From a checkpoint of a small transformer trained on Wikipedia.
Training: a variant of SOAP for these matrices, 461M tokens.
Each number is 200 + 40 x the weight over its row's rms, rounded and kept within 0 to 999. Layers, rows and columns count from 0. The size before them is the row's rms in percent of the matrix's.

# layer 5 MLP down (transposed), 2048x256, rms 0.187, rows 1806-1912, columns 0-31
106,260,208,181,250,238,248,228,147,183,190,198,247,184,163,252,193,164,308,225,252,170,213,199,172,176,140,209,226,262,202,188,158
110,135,267,126,196,219,206,245,234,208,207,201,241,202,185,191,258,146,209,260,243,236,185,235,161,172,174,178,155,221,236,213,269
093,151,130,187,294,249,216,108,194,176,219,197,255,164,157,176,209,236,142,206,195,222,214,230,202,127,212,225,180,151,244,299,123
102,173,309,144,295,245,190,179,209,159,194,186,219,264,170,225,235,181,221,270,251,208,108,191,229,180,172,218,223,240,189,226,178
102,210,164,217,194,181,233,180,154,186,196,172,205,170,152,187,173,244,224,178,228,201,176,191,234,243,96,196,142,215,216,241,142
101,199,177,140,180,248,261,159,140,263,147,165,210,163,186,153,253,106,173,235,219,250,173,128,220,240,139,261,173,274,144,184,191
097,198,195,154,144,207,265,180,214,248,192,174,220,200,191,225,197,225,231,199,223,98,247,192,158,171,218,166,213,169,136,178,206
098,179,196,172,158,241,195,246,182,188,193,130,188,264,248,248,225,146,195,210,260,210,200,229,175,187,186,147,233,179,219,190,189
093,213,244,183,234,224,144,135,194,144,137,191,183,189,210,230,168,209,203,193,201,266,192,204,238,185,175,211,201,162,154,254,210
059,192,136,211,210,183,212,205,204,204,235,175,207,124,188,252,171,240,230,217,174,181,128,213,200,128,199,187,232,189,163,206,210
101,246,234,276,238,139,148,255,187,162,167,172,213,163,202,165,179,166,226,170,241,245,243,131,137,207,201,260,210,276,248,190,150
099,229,191,221,142,209,175,165,230,238,207,203,196,139,222,266,171,183,248,266,239,177,183,196,175,161,211,198,176,259,189,254,101
098,212,125,209,295,209,241,234,213,217,214,116,174,192,218,203,171,142,183,220,221,208,258,219,220,164,128,184,226,203,210,245,309
101,160,123,255,206,221,85,211,247,220,190,146,246,234,187,292,175,232,201,200,271,188,197,247,244,186,256,222,177,262,228,221,164
094,228,229,240,181,207,218,226,185,174,228,199,162,183,121,265,215,137,179,286,137,197,187,164,223,151,233,188,153,200,228,169,195
102,182,207,140,127,145,163,144,236,220,258,235,229,181,253,180,252,211,179,244,215,204,196,157,215,242,149,142,267,113,160,265,173
096,202,246,163,213,258,170,218,208,253,213,169,240,215,153,236,108,263,233,219,167,264,206,252,285,219,213,207,192,185,172,206,253
114,193,177,190,239,216,165,224,177,194,200,250,247,123,201,238,183,158,220,230,178,117,158,217,197,211,174,173,175,206,223,201,198
096,125,248,91,134,299,242,161,199,238,153,226,193,194,251,243,173,188,168,197,138,216,198,291,192,212,146,198,186,264,206,216,208
090,265,239,170,181,232,215,179,249,192,174,223,196,216,206,207,239,279,230,144,221,251,291,284,260,183,194,152,130,229,272,203,174
106,235,188,171,261,226,216,183,199,193,150,138,225,229,128,185,236,175,278,215,220,158,171,135,213,146,192,247,152,208,224,195,204
094,202,162,208,234,206,224,153,240,159,301,175,132,246,180,224,162,199,213,232,218,246,202,213,186,228,142,165,118,217,241,180,192
096,125,241,162,187,128,75,161,236,257,217,187,170,158,186,283,181,210,175,234,139,161,189,212,219,182,235,239,171,251,247,193,164
100,185,192,181,187,215,203,213,196,198,245,155,236,206,252,200,263,218,229,143,133,259,174,229,182,221,183,145,137,217,179,221,188
100,136,198,219,235,190,160,238,158,221,208,169,230,233,238,213,200,242,138,191,220,230,155,155,177,180,166,215,163,182,203,265,195
095,177,204,171,237,247,154,236,182,169,133,165,152,186,176,227,225,160,213,115,280,198,177,183,220,224,198,294,168,176,128,145,180
099,245,155,187,248,222,188,169,145,194,177,223,240,207,253,219,289,223,240,206,204,167,183,146,119,286,223,189,147,140,174,233,143
107,183,187,148,165,171,166,214,238,129,135,205,168,159,219,142,250,178,177,186,160,183,205,343,261,133,225,270,257,142,214,211,270
107,206,215,161,262,226,229,232,239,209,169,181,201,159,187,234,154,268,231,194,196,181,204,194,161,204,205,100,255,192,174,145,172
106,159,219,218,209,183,168,211,140,204,172,148,134,172,179,229,201,180,214,209,158,213,151,235,144,233,207,228,146,209,234,181,270
096,171,204,207,284,223,246,200,122,195,280,195,183,207,150,202,185,187,220,133,122,161,208,201,154,251,190,173,170,227,280,300,197
106,237,214,194,159,198,235,209,235,236,193,237,265,176,239,178,241,249,173,147,199,172,225,199,226,191,242,179,175,167,201,239,201
095,232,136,161,170,153,180,218,275,221,216,209,203,306,185,208,252,280,174,186,169,145,276,226,216,122,143,157,247,126,158,213,213
094,228,177,230,153,200,230,143,211,187,231,143,216,180,253,257,244,221,273,219,258,209,211,165,283,197,228,243,144,113,145,222,202
103,143,162,190,229,155,228,188,188,140,157,193,216,257,214,104,269,129,141,227,229,219,250,201,212,191,193,200,177,188,170,207,155
087,253,177,222,220,94,135,212,244,192,219,177,166,228,258,216,187,194,143,106,166,237,243,165,227,215,216,221,226,154,236,122,205
104,217,176,216,215,121,164,224,177,263,217,270,144,140,218,179,178,238,166,201,207,204,209,221,173,277,142,108,217,244,166,212,155
094,245,253,212,245,213,211,195,303,231,180,291,223,137,102,226,185,208,174,193,121,68,162,236,246,239,245,164,186,254,227,134,213
100,154,235,153,176,244,190,268,156,162,252,194,180,206,206,133,211,203,194,212,129,221,207,193,135,172,157,210,209,162,268,156,214
094,180,145,178,134,183,206,185,173,178,200,188,162,180,136,232,191,177,231,242,181,238,254,283,277,107,184,232,244,213,246,234,184
097,203,133,226,185,195,194,211,220,138,256,158,245,146,262,181,199,201,124,218,209,147,217,246,212,195,205,188,153,241,218,244,169
093,203,135,225,186,251,237,236,210,248,184,211,247,218,110,258,155,209,183,159,211,237,203,181,205,268,177,178,216,146,178,214,259
087,242,216,232,277,163,163,128,195,228,202,221,226,213,213,187,153,245,198,194,281,240,294,167,164,230,191,166,149,199,173,146,254
106,124,219,208,240,215,224,112,220,155,130,110,313,254,276,139,224,191,170,157,207,154,240,169,217,101,162,205,260,162,245,159,194
101,200,187,219,147,221,199,84,208,202,168,221,299,207,274,215,163,168,160,200,226,203,255,242,266,165,238,262,227,161,232,236,238
098,152,243,263,195,210,186,275,301,187,140,242,173,182,188,238,241,255,236,252,224,157,144,247,271,200,225,231,186,223,224,235,168
100,214,144,125,217,274,258,202,210,200,236,184,184,155,115,189,138,154,233,158,256,186,246,195,189,102,199,230,188,180,231,192,239
110,189,179,167,153,284,132,220,219,162,151,156,191,206,201,258,213,201,200,145,232,174,158,199,174,182,148,86,174,138,189,216,144
098,148,187,201,127,183,166,235,305,206,255,186,178,184,178,172,171,178,252,233,144,195,187,165,264,229,226,220,163,197,175,150,135
096,193,135,240,148,234,222,131,230,199,154,212,182,141,126,227,190,170,226,201,185,175,175,166,242,180,221,163,212,279,279,280,176
092,118,205,230,275,191,170,142,278,163,165,236,179,137,217,191,204,198,182,149,154,130,198,233,201,173,175,201,228,154,175,232,156
090,221,199,218,179,239,120,184,213,189,200,169,211,206,164,236,209,201,203,138,253,219,152,281,282,251,205,193,248,170,173,216,172
111,217,222,201,168,194,118,166,260,167,137,193,176,236,208,249,193,208,232,162,211,164,246,166,245,288,210,231,183,187,202,175,247
100,244,166,195,200,229,178,234,189,194,123,217,228,210,166,225,232,223,185,211,235,166,149,273,230,238,212,178,256,225,205,195,178
098,229,215,187,257,145,190,205,250,190,185,164,197,176,185,168,213,275,224,247,199,166,222,176,221,212,179,243,208,217,193,180,140
091,217,204,137,237,220,154,189,176,164,169,163,215,161,238,169,233,225,256,217,156,169,234,168,100,175,231,248,169,252,188,210,152
102,220,224,229,240,176,133,211,232,258,132,241,108,180,172,246,160,204,291,120,214,125,176,176,218,232,297,182,290,208,242,217,191
108,166,210,141,167,240,169,113,180,191,235,116,224,172,188,151,227,216,219,207,171,246,170,235,207,109,197,156,236,133,213,126,149
107,181,208,197,287,191,174,155,216,263,226,250,199,214,160,175,176,221,157,216,167,137,292,218,210,175,234,172,178,199,217,153,171
101,193,210,170,275,183,217,158,340,165,300,153,234,133,206,152,206,237,170,179,227,234,232,244,241,230,217,195,228,229,156,225,220
104,182,217,210,273,222,211,205,174,258,246,239,223,159,126,209,224,240,234,228,208,213,222,148,201,258,222,139,204,273,198,222,218
104,226,187,253,222,191,107,214,102,207,121,166,265,230,201,235,177,143,198,177,201,203,223,218,187,212,163,264,263,172,245,203,163
090,244,203,196,195,238,235,208,172,293,224,184,140,214,129,290,191,182,229,199,215,250,188,184,146,241,250,201,270,217,216,177,208
102,223,256,243,192,234,197,293,191,181,187,208,221,164,184,117,246,344,219,233,224,238,168,198,147,244,157,151,157,134,186,176,215
100,216,196,203,179,178,252,251,260,237,174,172,175,242,199,206,248,213,214,194,258,192,189,205,235,219,153,155,259,191,234,262,205
097,193,252,187,260,132,239,152,167,136,166,254,244,172,165,169,239,114,228,207,152,236,257,190,175,216,252,206,226,206,194,244,157
112,233,213,230,206,176,207,231,236,202,217,218,170,221,140,186,268,188,148,161,231,211,171,153,112,227,224,220,167,199,170,239,211
100,196,207,187,157,224,228,215,139,149,104,206,175,223,115,205,187,215,254,177,217,200,140,211,187,212,171,192,128,158,134,192,183
096,217,208,234,140,159,123,222,243,201,170,235,128,217,256,230,166,192,180,131,169,225,116,205,90,245,193,251,198,266,134,150,180
099,203,192,222,176,262,209,193,219,196,232,126,78,231,160,229,170,261,178,240,178,202,131,171,228,176,211,169,215,246,146,247,178
099,213,208,170,155,182,171,137,224,164,164,168,203,189,257,212,264,207,198,160,202,178,149,210,211,190,202,190,224,125,180,207,232
101,175,153,219,188,179,208,225,271,187,152,194,163,249,224,177,157,255,206,192,269,156,159,227,153,205,219,294,231,132,95,115,182
103,278,181,159,127,213,213,238,282,174,193,148,253,218,237,160,220,263,148,136,192,201,216,169,189,216,163,154,152,181,153,212,265
100,199,114,245,169,221,198,196,176,146,195,173,105,202,221,136,211,231,202,291,183,171,201,239,135,254,257,223,193,235,141,237,168
098,156,162,247,149,166,196,269,161,187,177,198,172,176,189,164,160,186,217,253,131,229,161,146,174,243,199,193,254,181,192,197,226
092,208,146,236,240,209,193,204,182,238,206,189,139,151,186,227,227,164,221,181,119,217,244,212,185,171,118,227,179,239,178,182,202
105,192,189,234,178,221,225,228,249,209,177,187,208,184,199,181,127,203,209,208,208,148,151,186,194,278,261,186,176,201,237,116,236
099,166,150,111,254,168,172,198,225,194,182,220,224,206,187,149,232,172,208,283,228,217,173,163,201,181,234,230,224,164,189,232,269
085,269,230,203,182,206,180,187,146,211,246,163,195,174,252,259,179,212,161,231,201,220,252,228,169,195,312,144,155,251,257,148,182
099,239,243,209,114,184,189,138,179,180,200,183,132,246,214,170,198,182,212,203,207,175,158,141,171,222,194,167,203,120,160,152,195
096,305,217,228,186,267,245,197,181,158,217,203,155,187,221,202,248,241,186,215,142,175,170,173,211,193,195,80,188,192,256,198,231
092,266,163,200,189,200,237,46,211,242,248,173,206,228,251,165,234,136,171,184,230,236,180,201,234,118,155,236,246,137,176,174,260
103,283,221,190,266,251,167,188,154,184,286,149,195,228,212,210,247,95,209,185,156,164,228,217,171,238,197,200,191,219,218,245,199
090,242,267,211,98,176,140,172,151,238,123,233,250,136,203,98,168,153,192,163,194,196,198,175,223,153,146,155,147,182,211,211,273
105,237,183,238,196,213,268,189,130,212,166,232,189,231,254,229,185,188,166,237,211,249,181,184,197,230,151,175,187,143,187,198,246
099,188,193,229,149,77,172,215,211,187,168,217,253,105,180,217,182,245,267,258,205,221,202,187,148,194,222,130,192,204,162,85,235
093,226,192,155,215,286,181,299,243,212,172,188,262,166,215,181,141,211,185,281,256,142,180,262,202,143,240,146,201,209,285,174,184
098,195,223,245,188,223,205,265,208,207,237,147,148,209,172,282,204,257,203,168,202,197,187,229,166,160,254,246,198,163,148,216,207
098,162,226,263,250,184,269,236,203,191,208,188,132,187,272,196,168,175,191,252,217,206,136,135,276,224,191,170,175,108,187,199,222
098,172,218,131,216,203,204,140,252,247,179,205,203,175,237,122,212,177,152,174,213,186,87,186,255,254,276,229,247,186,174,253,177
098,224,196,212,213,198,171,267,203,153,173,140,149,233,163,207,189,172,184,224,205,225,207,203,138,249,154,262,260,216,172,167,256
091,195,172,233,128,220,138,171,103,192,164,148,137,209,199,210,225,244,211,177,199,147,120,266,270,189,272,179,213,135,267,225,123
097,306,239,114,169,181,203,118,165,199,251,199,266,168,181,245,161,246,249,235,204,196,165,190,121,271,305,265,237,210,189,242,217
098,144,167,264,232,206,247,173,231,252,229,205,158,162,165,163,125,206,117,218,204,240,172,187,179,201,182,240,211,167,186,201,225
100,228,205,145,216,205,223,260,188,215,162,186,188,181,225,184,194,206,199,238,196,243,172,228,222,179,177,193,183,190,205,254,124
106,175,231,180,244,159,188,228,189,186,195,179,225,194,172,196,154,199,133,247,190,232,175,200,241,178,205,165,206,200,181,271,214
103,244,214,141,224,113,209,198,220,196,161,199,232,212,185,201,202,192,286,249,172,179,192,283,157,99,204,181,151,264,208,177,204
097,145,167,182,254,264,181,205,222,244,231,219,191,231,84,196,251,180,192,268,164,182,155,263,169,233,239,233,214,235,202,128,191
100,144,205,137,151,185,210,157,161,217,145,249,186,215,215,247,122,194,117,150,181,233,194,148,218,192,151,242,215,193,206,157,236
096,187,220,108,238,205,201,224,229,203,234,161,125,146,168,233,204,243,225,231,208,210,180,206,279,231,184,159,217,176,258,263,272
102,199,197,232,262,138,223,210,227,197,172,206,252,197,260,165,147,214,224,140,160,229,221,201,222,165,222,242,219,210,191,172,235
103,148,214,241,216,145,150,189,211,215,150,237,121,277,253,250,236,165,181,241,213,206,247,181,250,182,121,195,272,200,218,263,196
101,148,238,188,233,280,214,159,199,172,272,218,224,252,321,173,173,193,189,264,261,172,142,191,236,213,149,204,274,182,231,211,180
093,143,169,146,218,151,192,210,96,155,131,182,223,146,161,220,234,170,202,196,256,239,266,208,148,164,210,186,268,216,233,227,210
092,194,259,146,297,245,186,123,127,247,209,144,246,195,165,207,170,218,250,192,143,259,221,138,215,230,235,169,185,228,214,235,187
100,264,253,151,228,158,186,175,246,256,147,173,72,167,153,185,175,223,230,217,149,177,240,222,248,231,194,197,204,205,174,173,148
117,238,253,229,180,263,147,180,265,123,231,203,187,174,214,227,274,197,219,241,202,136,121,172,223,272,156,221,170,229,187,177,223
# layer 5 MLP up, 2048x256, rms 0.192, rows 1807-1913, columns 0-31
110,169,216,161,291,109,210,199,223,217,252,220,173,199,240,348,231,161,183,223,139,169,233,271,189,208,242,212,163,145,213,239,211
101,251,118,213,177,167,213,169,187,190,214,153,229,182,141,225,202,257,170,286,191,191,156,180,184,168,221,146,159,225,240,148,149
095,160,241,225,292,234,165,203,149,185,188,178,236,162,181,159,110,183,242,167,191,187,207,211,235,162,234,132,149,286,206,266,243
099,160,193,204,231,232,203,259,164,176,178,173,263,171,213,174,175,219,228,297,231,222,248,267,129,236,188,174,188,172,212,158,191
102,210,183,191,202,193,192,178,180,187,229,261,195,265,153,195,178,222,164,167,225,180,256,223,207,206,129,174,232,208,189,219,234
096,222,228,202,217,192,252,189,180,193,174,229,202,224,230,196,222,214,239,187,245,195,235,239,171,225,319,207,193,259,259,213,122
101,161,164,219,234,200,231,250,193,196,208,161,240,136,133,268,189,84,138,174,131,169,156,197,226,136,199,227,184,222,225,257,202
101,180,191,288,241,193,162,177,171,204,90,235,142,171,211,217,191,202,139,215,218,148,166,248,249,198,210,205,283,346,166,245,71
055,179,265,229,211,181,176,199,213,220,250,169,264,268,213,223,258,188,170,149,206,218,314,171,197,288,218,240,156,205,226,174,181
096,233,146,182,154,134,249,195,153,232,174,145,183,222,190,231,162,233,237,199,148,208,189,209,193,167,237,210,214,204,157,187,223
106,196,198,221,183,190,231,229,161,231,220,237,198,202,244,255,219,194,214,243,163,182,216,274,193,215,154,153,214,179,177,155,167
094,221,173,233,145,233,237,256,238,297,172,201,229,172,166,117,183,197,251,140,222,190,229,253,88,241,270,200,181,189,194,166,241
107,228,211,154,216,158,231,261,210,173,154,250,225,191,168,206,239,156,107,158,239,180,193,256,136,260,163,264,154,282,194,254,172
094,135,180,150,225,235,205,217,150,200,105,165,118,199,183,208,167,159,183,131,241,179,163,228,159,144,211,171,194,202,201,256,148
105,200,200,189,207,127,191,198,178,221,91,218,205,191,120,239,147,250,213,138,255,202,273,173,176,214,203,198,168,274,197,220,268
101,149,224,224,204,160,199,221,284,148,216,194,193,212,197,173,194,192,174,217,238,146,147,171,146,226,253,280,291,216,252,226,225
101,182,219,139,181,174,188,166,141,219,246,197,198,125,215,216,235,158,240,174,192,179,164,220,264,285,172,239,137,239,198,188,132
100,210,243,194,164,118,186,203,140,202,142,148,261,178,170,119,237,245,140,226,235,187,165,180,110,214,174,161,209,162,116,225,196
100,178,184,181,261,189,166,182,251,213,187,179,293,216,176,157,175,163,242,207,240,219,185,303,143,225,240,164,177,255,223,156,246
105,218,232,215,239,177,170,227,221,218,289,202,181,250,271,202,161,173,148,208,204,237,185,136,211,205,205,197,244,239,198,152,222
090,175,176,211,216,169,159,237,208,225,148,204,225,254,234,115,196,265,193,231,253,233,161,115,141,142,187,172,229,201,162,199,191
095,178,212,168,261,184,100,136,240,223,191,183,146,224,197,175,120,292,242,199,207,209,178,280,222,172,103,186,173,248,293,190,192
102,227,153,181,223,197,209,196,261,250,108,218,123,212,176,136,144,257,269,226,219,195,237,183,179,173,176,210,173,158,152,254,265
097,192,239,218,188,213,230,126,257,203,163,221,124,231,203,171,193,269,203,260,250,199,205,195,159,190,157,210,282,259,175,132,141
091,165,191,209,176,188,223,223,200,125,198,186,224,284,185,178,188,219,151,200,133,142,214,152,173,269,204,201,192,236,246,202,199
103,248,200,162,190,223,145,136,245,130,147,250,217,111,166,184,206,173,194,102,194,217,185,193,202,181,179,227,144,235,229,119,181
106,213,190,204,262,132,190,235,183,241,241,243,224,230,228,180,251,183,224,200,124,156,144,241,166,208,184,308,256,185,241,117,248
108,172,252,177,226,144,191,249,187,226,235,256,165,147,240,225,195,171,190,162,199,63,277,228,195,251,226,261,212,259,217,156,96
103,190,146,234,213,241,140,176,207,235,172,219,135,168,174,208,241,218,245,231,228,232,242,198,225,185,205,251,216,173,176,231,229
094,229,106,161,217,190,198,134,152,172,218,201,125,173,178,254,270,211,209,260,236,160,203,159,205,188,216,272,247,223,227,139,149
106,204,240,226,190,187,234,205,148,244,206,207,121,226,225,133,170,194,205,260,183,129,218,138,247,163,251,196,135,159,232,214,253
092,162,243,186,206,170,126,214,231,157,113,265,136,207,195,136,178,217,215,156,144,196,180,160,173,219,164,177,248,169,186,166,111
110,204,218,186,189,182,175,192,237,188,228,192,230,105,170,232,237,172,183,177,183,198,199,206,194,210,172,273,175,192,207,186,169
104,194,190,139,235,238,142,184,208,239,165,215,247,189,226,219,258,179,146,173,241,187,167,268,224,175,216,221,201,229,170,244,167
094,178,241,198,183,250,156,185,131,171,235,205,200,176,186,238,126,173,229,226,265,202,281,169,109,220,161,213,166,220,214,192,191
101,169,223,109,204,190,247,186,121,180,198,194,167,191,109,241,195,143,174,146,223,162,200,160,242,160,168,251,161,218,254,211,233
097,156,196,191,200,184,160,200,193,159,230,143,218,214,220,193,205,199,251,247,178,213,245,158,170,199,152,195,231,225,295,178,249
103,188,138,139,245,193,161,179,177,261,203,228,150,205,246,201,214,256,173,204,196,211,290,227,235,168,237,247,194,206,222,172,247
095,146,157,197,234,216,223,210,131,151,177,218,273,206,178,185,230,160,211,198,232,234,261,186,142,270,232,207,116,231,146,211,241
099,189,277,198,201,224,181,234,151,169,234,209,114,208,208,205,224,188,216,195,232,163,230,208,187,260,198,195,232,232,185,207,231
091,189,201,186,211,259,208,206,219,211,134,242,298,188,208,248,215,129,225,234,210,203,240,296,158,136,207,277,217,158,173,186,198
095,135,233,140,175,140,194,262,184,152,196,188,240,193,198,228,245,132,233,185,164,154,205,207,198,183,237,167,225,166,247,161,193
101,179,166,196,133,195,169,198,160,198,248,200,221,152,197,155,254,216,229,195,207,247,184,253,217,152,284,156,242,174,242,108,249
092,230,215,286,197,147,220,139,163,211,235,131,200,189,162,252,195,169,180,263,174,261,172,242,168,204,237,293,105,187,230,232,225
099,235,124,187,235,229,171,90,199,142,273,170,182,205,160,218,229,217,85,184,285,223,190,284,174,201,241,207,255,223,197,194,235
104,196,260,257,181,151,175,212,176,202,221,212,197,204,123,210,273,192,238,206,204,215,166,206,149,153,260,202,214,154,221,282,155
102,184,167,206,207,205,170,200,233,195,219,162,153,128,191,276,213,200,152,208,242,180,229,265,250,206,156,134,177,228,157,247,194
100,254,187,226,137,228,257,210,208,190,208,170,211,199,232,172,214,209,144,146,194,221,220,282,205,211,202,223,211,230,180,146,189
104,184,97,271,293,185,178,182,171,298,257,175,255,243,193,196,226,143,199,178,207,248,184,211,205,137,212,161,191,164,249,206,172
102,150,162,223,170,223,218,175,256,213,262,188,152,271,215,221,156,198,200,218,161,195,157,199,179,282,269,260,219,213,209,178,219
107,158,248,192,187,210,144,138,176,269,190,199,213,181,253,156,181,174,181,180,194,240,150,188,104,225,215,259,181,187,224,164,225
105,189,196,203,226,155,180,171,206,148,136,179,165,245,190,172,228,249,277,159,259,162,167,197,315,164,147,145,241,196,230,220,212
101,166,187,205,228,223,200,158,250,171,218,199,257,183,198,204,149,249,148,265,222,215,253,128,219,190,129,220,87,168,262,173,221
092,144,207,230,210,250,194,205,209,184,204,276,144,166,169,200,246,140,219,146,198,248,205,154,269,242,186,214,170,222,159,177,83
087,168,204,124,171,235,218,187,240,208,136,100,245,187,173,245,188,102,268,170,244,222,192,170,166,227,163,200,175,231,160,142,271
106,275,185,232,206,203,150,124,143,108,230,171,269,156,200,221,163,207,189,211,215,341,193,188,195,174,257,186,145,182,142,219,234
104,242,186,238,200,180,201,218,190,183,174,181,162,170,151,152,136,149,104,202,243,190,177,195,332,146,245,160,195,214,221,183,209
096,234,89,258,225,202,193,180,150,238,226,274,232,263,170,215,140,214,211,186,168,237,172,161,235,196,232,178,232,196,233,264,150
098,269,296,300,261,215,239,227,212,208,222,174,247,227,188,218,155,181,240,268,209,238,179,177,251,136,195,207,242,237,258,142,166
102,146,213,195,166,189,210,225,246,203,252,162,243,158,172,193,180,184,182,217,157,179,219,141,224,143,287,202,184,190,161,197,182
097,201,224,223,236,230,233,183,187,148,164,176,152,213,119,186,195,201,231,178,233,237,195,124,228,190,248,229,207,191,94,339,130
097,235,156,224,203,153,131,194,159,106,180,128,216,202,201,178,208,222,180,226,160,177,195,238,189,235,127,216,193,224,161,164,215
097,160,183,172,189,233,192,186,229,162,231,178,330,217,191,230,187,158,137,181,178,195,159,214,139,191,139,134,195,210,185,189,192
097,131,223,192,198,290,216,196,171,207,214,197,203,161,197,174,207,164,184,278,259,265,218,197,202,230,229,196,162,245,195,203,228
095,214,255,222,224,241,190,264,230,126,189,167,190,246,198,228,176,234,190,174,197,182,224,159,138,113,236,195,232,198,262,219,185
103,169,272,235,150,244,177,172,248,152,193,188,178,227,153,225,165,162,209,164,167,124,252,272,210,166,271,199,143,164,171,287,206
099,197,189,197,215,134,192,175,130,198,184,188,153,202,172,299,216,148,240,113,196,197,215,234,153,295,213,242,125,263,202,166,195
092,200,229,241,202,159,167,170,188,262,176,263,252,254,179,203,221,247,189,186,196,303,198,188,199,193,200,199,215,192,202,153,199
100,195,235,269,207,138,229,220,210,242,210,179,300,262,143,172,181,182,140,174,251,251,263,167,154,238,166,151,221,205,154,162,247
089,222,202,190,186,265,142,198,173,156,276,182,319,245,165,137,204,127,217,125,217,134,194,258,198,183,203,233,260,194,106,210,149
099,209,179,221,204,260,232,223,165,176,166,168,216,212,204,171,143,223,181,163,194,223,181,197,241,215,181,227,190,142,219,214,156
100,272,240,230,223,176,184,197,185,198,225,138,207,212,175,181,205,173,210,212,127,206,182,151,198,215,158,183,127,180,136,184,160
095,192,167,202,181,177,246,160,219,142,203,166,157,244,278,227,199,161,181,255,193,154,185,188,223,210,208,220,214,276,191,219,97
102,238,187,226,236,185,258,221,228,201,250,211,158,207,267,214,170,114,168,189,196,227,180,185,208,177,250,192,251,177,220,161,158
089,250,197,226,216,167,181,236,195,222,238,262,206,197,168,117,176,185,144,263,200,194,243,150,170,220,242,189,206,219,255,192,80
105,243,208,177,147,246,231,169,160,105,161,168,152,228,186,131,184,200,196,181,177,147,167,141,165,153,202,153,214,163,168,150,161
098,171,194,194,222,256,318,160,288,157,251,232,173,170,230,243,216,210,118,169,243,148,203,170,261,174,163,237,151,202,215,220,196
092,129,229,159,252,106,217,210,143,173,167,227,236,263,148,125,217,189,220,233,187,171,172,218,279,205,166,180,231,216,189,250,203
098,165,176,268,209,241,190,209,201,303,225,261,221,125,149,161,212,226,196,207,148,196,243,197,253,140,274,234,177,230,180,220,228
107,249,173,281,146,155,207,152,191,217,211,192,294,258,273,222,190,161,174,258,221,198,225,164,149,211,213,214,152,217,176,204,152
101,272,243,202,225,232,173,255,212,166,218,223,228,148,220,255,291,207,170,147,170,208,224,190,253,241,204,171,129,138,232,183,145
101,211,192,191,150,198,213,254,182,175,262,202,142,206,201,210,164,175,137,189,211,205,304,228,241,207,201,154,231,181,223,154,222
091,208,208,225,245,246,222,245,201,177,211,212,228,199,230,243,217,183,181,202,212,148,207,142,177,253,148,153,246,246,161,168,132
099,271,170,279,225,141,156,156,207,178,196,249,182,164,273,210,191,175,171,205,197,230,182,209,235,199,114,246,243,150,211,177,135
095,201,287,197,200,177,163,118,168,234,229,185,136,251,165,176,182,119,200,157,144,210,233,241,211,151,233,132,188,162,236,232,129
096,203,272,135,204,185,131,159,203,198,211,178,165,219,214,234,205,190,212,206,157,207,187,192,151,210,181,264,207,226,245,175,167
099,187,106,175,173,264,206,210,138,215,240,217,221,205,214,152,181,230,158,226,214,213,192,172,191,234,197,180,189,234,222,228,197
098,232,275,288,284,256,200,195,177,123,210,234,214,137,209,155,142,209,224,169,136,199,154,305,239,203,225,211,216,211,212,225,211
101,157,231,174,276,187,184,217,229,243,195,230,187,204,155,209,127,151,181,161,198,200,146,167,248,239,249,191,211,226,205,182,186
099,253,236,213,163,216,201,162,134,298,224,176,223,64,244,222,149,229,209,197,202,229,205,176,276,240,175,285,247,231,216,152,149
097,174,205,148,206,151,256,197,190,182,167,268,189,119,159,198,170,182,261,155,183,108,202,195,133,195,209,285,172,208,200,139,185
094,190,202,230,186,153,270,258,229,263,222,208,202,146,185,154,274,221,285,291,105,135,202,192,188,215,225,184,195,206,153,153,194
097,104,279,228,224,128,215,188,203,148,185,208,156,201,168,191,227,149,203,127,248,201,158,203,112,170,178,163,231,112,177,212,150
097,220,192,185,189,211,131,210,171,200,228,249,206,241,197,136,264,189,145,186,204,294,179,183,260,188,205,171,180,201,261,211,202
105,231,147,219,239,219,205,196,200,165,232,242,249,205,219,208,160,213,189,206,165,163,171,150,198,116,207,166,173,187,83,210,247
103,173,242,225,149,197,162,169,150,176,140,216,215,208,208,171,158,255,168,157,239,149,184,221,156,216,233,173,177,183,199,123,181
109,241,196,146,230,141,149,239,180,200,206,193,191,164,245,252,170,195,213,173,251,155,240,318,174,117,204,246,163,234,170,154,184
104,199,187,217,200,213,241,215,178,165,198,199,216,181,211,146,214,224,213,237,191,215,155,190,194,152,222,207,179,157,236,193,115
096,178,245,132,196,139,152,251,192,232,205,253,242,152,149,182,264,211,190,199,181,185,261,206,235,234,177,169,142,251,153,216,156
102,173,236,224,178,186,159,214,115,266,223,120,212,155,199,245,189,218,189,183,257,179,199,131,186,179,208,224,152,185,190,163,154
095,184,218,168,142,266,211,173,201,305,168,196,160,217,191,188,257,180,228,181,189,170,276,253,218,245,160,187,147,198,159,223,130
099,92,206,221,197,218,143,124,156,205,164,233,275,215,160,175,238,161,170,167,183,186,216,164,238,203,218,208,243,157,216,134,152
091,229,174,163,219,226,204,281,248,250,210,231,250,177,196,257,238,244,183,228,237,159,246,175,209,270,196,221,111,226,232,237,214
097,158,164,203,183,179,113,145,169,205,111,186,172,187,232,141,206,248,134,160,245,203,174,248,210,231,153,198,251,187,197,197,220
103,140,116,216,206,224,209,161,243,190,191,159,232,93,180,255,211,153,226,193,105,196,235,208,172,219,248,243,143,127,210,113,235
117,227,154,328,155,221,271,219,199,214,188,200,225,203,175,236,246,245,171,189,204,181,297,185,217,216,171,158,173,115,288,217,219
100,173,141,181,203,220,170,215,174,182,206,255,225,156,168,190,150,212,112,212,227,206,273,159,153,165,169,179,175,249,187,195,144